config.yaml
n_head: 4
n_kv_head: 4
vocab_size: 3682
init_std_up: 0.0294
init_std_down: 0.00425
warmup_steps: 482
schedule: "wsd"
doc_mask: true
Each number is 128 + 32 x the weight over its row's rms, rounded and kept within 0 to 255. Layers, rows and columns count from 0. Numbers have three digits each. The size before them is the row's rms in percent of the matrix's.

# up: layer 8 MLP up, 448x224, rms 0.0601, rows 436-447, columns 168-223
# down: layer 8 MLP down (transposed), 448x224, rms 0.052, rows 436-447, columns 168-223
# gate: layer 8 MLP gate, 448x224, rms 0.059, rows 437-447, columns 168-223
up436 098:119039155131098150124127139102179115093134114127110117137143102141123067163153138133133112126169095117115077128133101106088190139128111092183156185155108106107069117078
down436 100:097119119110151124128122123070064122124130134113184102140093150135092141122058070098084107132146081138148127148122118222091150124085138146094124179075144191108173100094
gate437 097:137131131121110133105162126086124109109136151106143128165068160123150148142115104128136099165138100115187068054080105154101161150176114112136167069103165093165122056170
up437 097:181124141129135101117150141113075164080120098112137126149057152164156095165147142085095139129152074087127065147162194092164105162103146114152107075105129114055163079128
down437 100:052111146075134122096123121126119091111108122102149075107113116112082171163103103143192160183164118144177152102072092126067083121170060145108133101155194155146104111148
gate438 100:121118171144132174117115144121186148169134126093082132136182099157130146125094107108083111135141106162105102161066139131151114102132129177150149088065131146133162172110
up438 094:149154106193078124190143150140140118127159096136087148120151127145184090034197162131101195085202124161090156148153116169178083157126118174126100106077153174180131198135
down438 098:108081184134105115088182084139114160207077110122125129090084118152120120112106094089139120155153043118130133092060181088164102115145125172140081115147107101113125102104
gate439 104:103142150089116074154134157186146126117117168174154177065151145161138139098093133112157128162131159137096122085177107171126093152150151114124149185076164146096166081152
up439 101:158122132083120177138161152087212154163163081113124120149095110134121051133090106126122157098142152139098095178159135165108091138090156176129189156153135173125126125159
down439 105:063135132150088025155127154153075129130142096156122169174107121140114169106082149143139129167107094083091081138126085120163130154124165127125101143096109171141130123091
gate440 106:162120153166127173187115163141134179163124162155086172159145147056122138069099157102137090202133137135143154106130149157120111116156127103110197138059151143129152150127
up440 098:092143134116095123069131116139106123113181103119132108078110136120141184115143159067118105164081036153217074135126164202132171071091165116139079109130133153168140096116
down440 102:107114120061137133117110114108083198139151116104132124182132142076144131120087104167159175084190129118074172108158115144135090156148202173146139121145110110145159110147
gate441 100:094189129127071080059137089138130148116033137062175135121084096126147138135171110147069104145136176156141161148135018121188115164132145116093112140197103120168090101168
up441 089:054173153122163144136102196094119109090155141142162113110147170181113110115147119137137149169143130122092142179130122121115107138173102080193122153180124123160138153088
down441 095:121119165112091121141136136114134174148126144132134125076125107089119156136115241117183112133156111173156143134135139137106160079138166144114149095109123164136118108105
gate442 092:112129115156138167112112119077130119115174118164100157175151104091081125110161212120116124071173111122098104077137070144128177153139121090123128104122102168157158099056
up442 091:166137170136168148111141107109125071117129147126130126087159127180145107174064125104155136176138103158106168125117157127120087105143142175179071114142196170101081168115
down442 094:131143101134124065118120113221092130136124109100153122181109125106088135109107099131158110072178114080100129113107144078111126149156104137115081169124127058104190127134
gate443 099:128166173202170104145110131125084127095064146091132116146147181108170128109114158094118086089170112147165141191163142185158104109124123170126145094105118107164155159152
up443 100:138097132141216129149078139112097109119123165179093114138074140090169083172088150130129148108075155137160186086087161148140095099135132099136139186139138078075117108139
down443 100:175099080137090118074150157110159111184132101131137111156092092129146145166111145114129131103161126073094144077110082124115125114101156080132152119173140139113129141159
gate444 108:123143080171084098141139168133104219069146144157138075146131112132172139098098127142124171108178148087154142142088101100156161171129143165128152130140077081141103145174
up444 104:103104134124062103160106150161109131146152134172142142125134161147145153093064177152128150124139176103145156151112126087197106165092073135150073103090146122124086124139
down444 109:158141136170141117138095118116140038150104182155164166119121140214113132105180169192108122109113097180092154154153146098075118121083104125179119187090108139137185098131
gate445 098:245134138100140127133115090159103163093125173110121152136151161117171126131069107095125179156146127162088064087111125105191206098121070142100145129061195111138141124127
up445 098:163116110169106130107135124123125129161145144152056113130207182137077129130127123144103188109162175136120152100121162104123164063115114171129161132148103084112139157166
down445 105:148111157108166135124182096158116140071139085147127167078086107128172167178133164132158164169117172151119107120125100139145193116166151109077137104119168180164094101077
gate446 099:146137111105152164149133124142130127125109154096128170117119092157183144174116091122168144156116083132147136074118121161123089115134157163147166179156163112152135188100
up446 097:129176134169187112120102129145107127062148135129129106198140143106130123088060161159133102130097156127128126080130176146218136158101081153116112130121177142148125132137
down446 095:111172086126082178158175068121092120161117101084142131110125122155128152191130126123111091091111062115194101135095131128097081151194126183159162155167139071129152140124
gate447 100:136079178132155110218136125131121176097127146190073141139131158157087103149077172117147098112175130130094131182109058114106166119136197140103058137113078111075141082149
up447 104:113098090144153104145116136116153081165117158188201088151118119116158115099119194150120099127120144116095114069138136146090096073154105131110058101139115136115114143160
down447 104:201117165149141140128123115108144102141135130110120149151147124171108072099155088185112135098170104135078097098121111102150078159083124151137082098100147074134165151101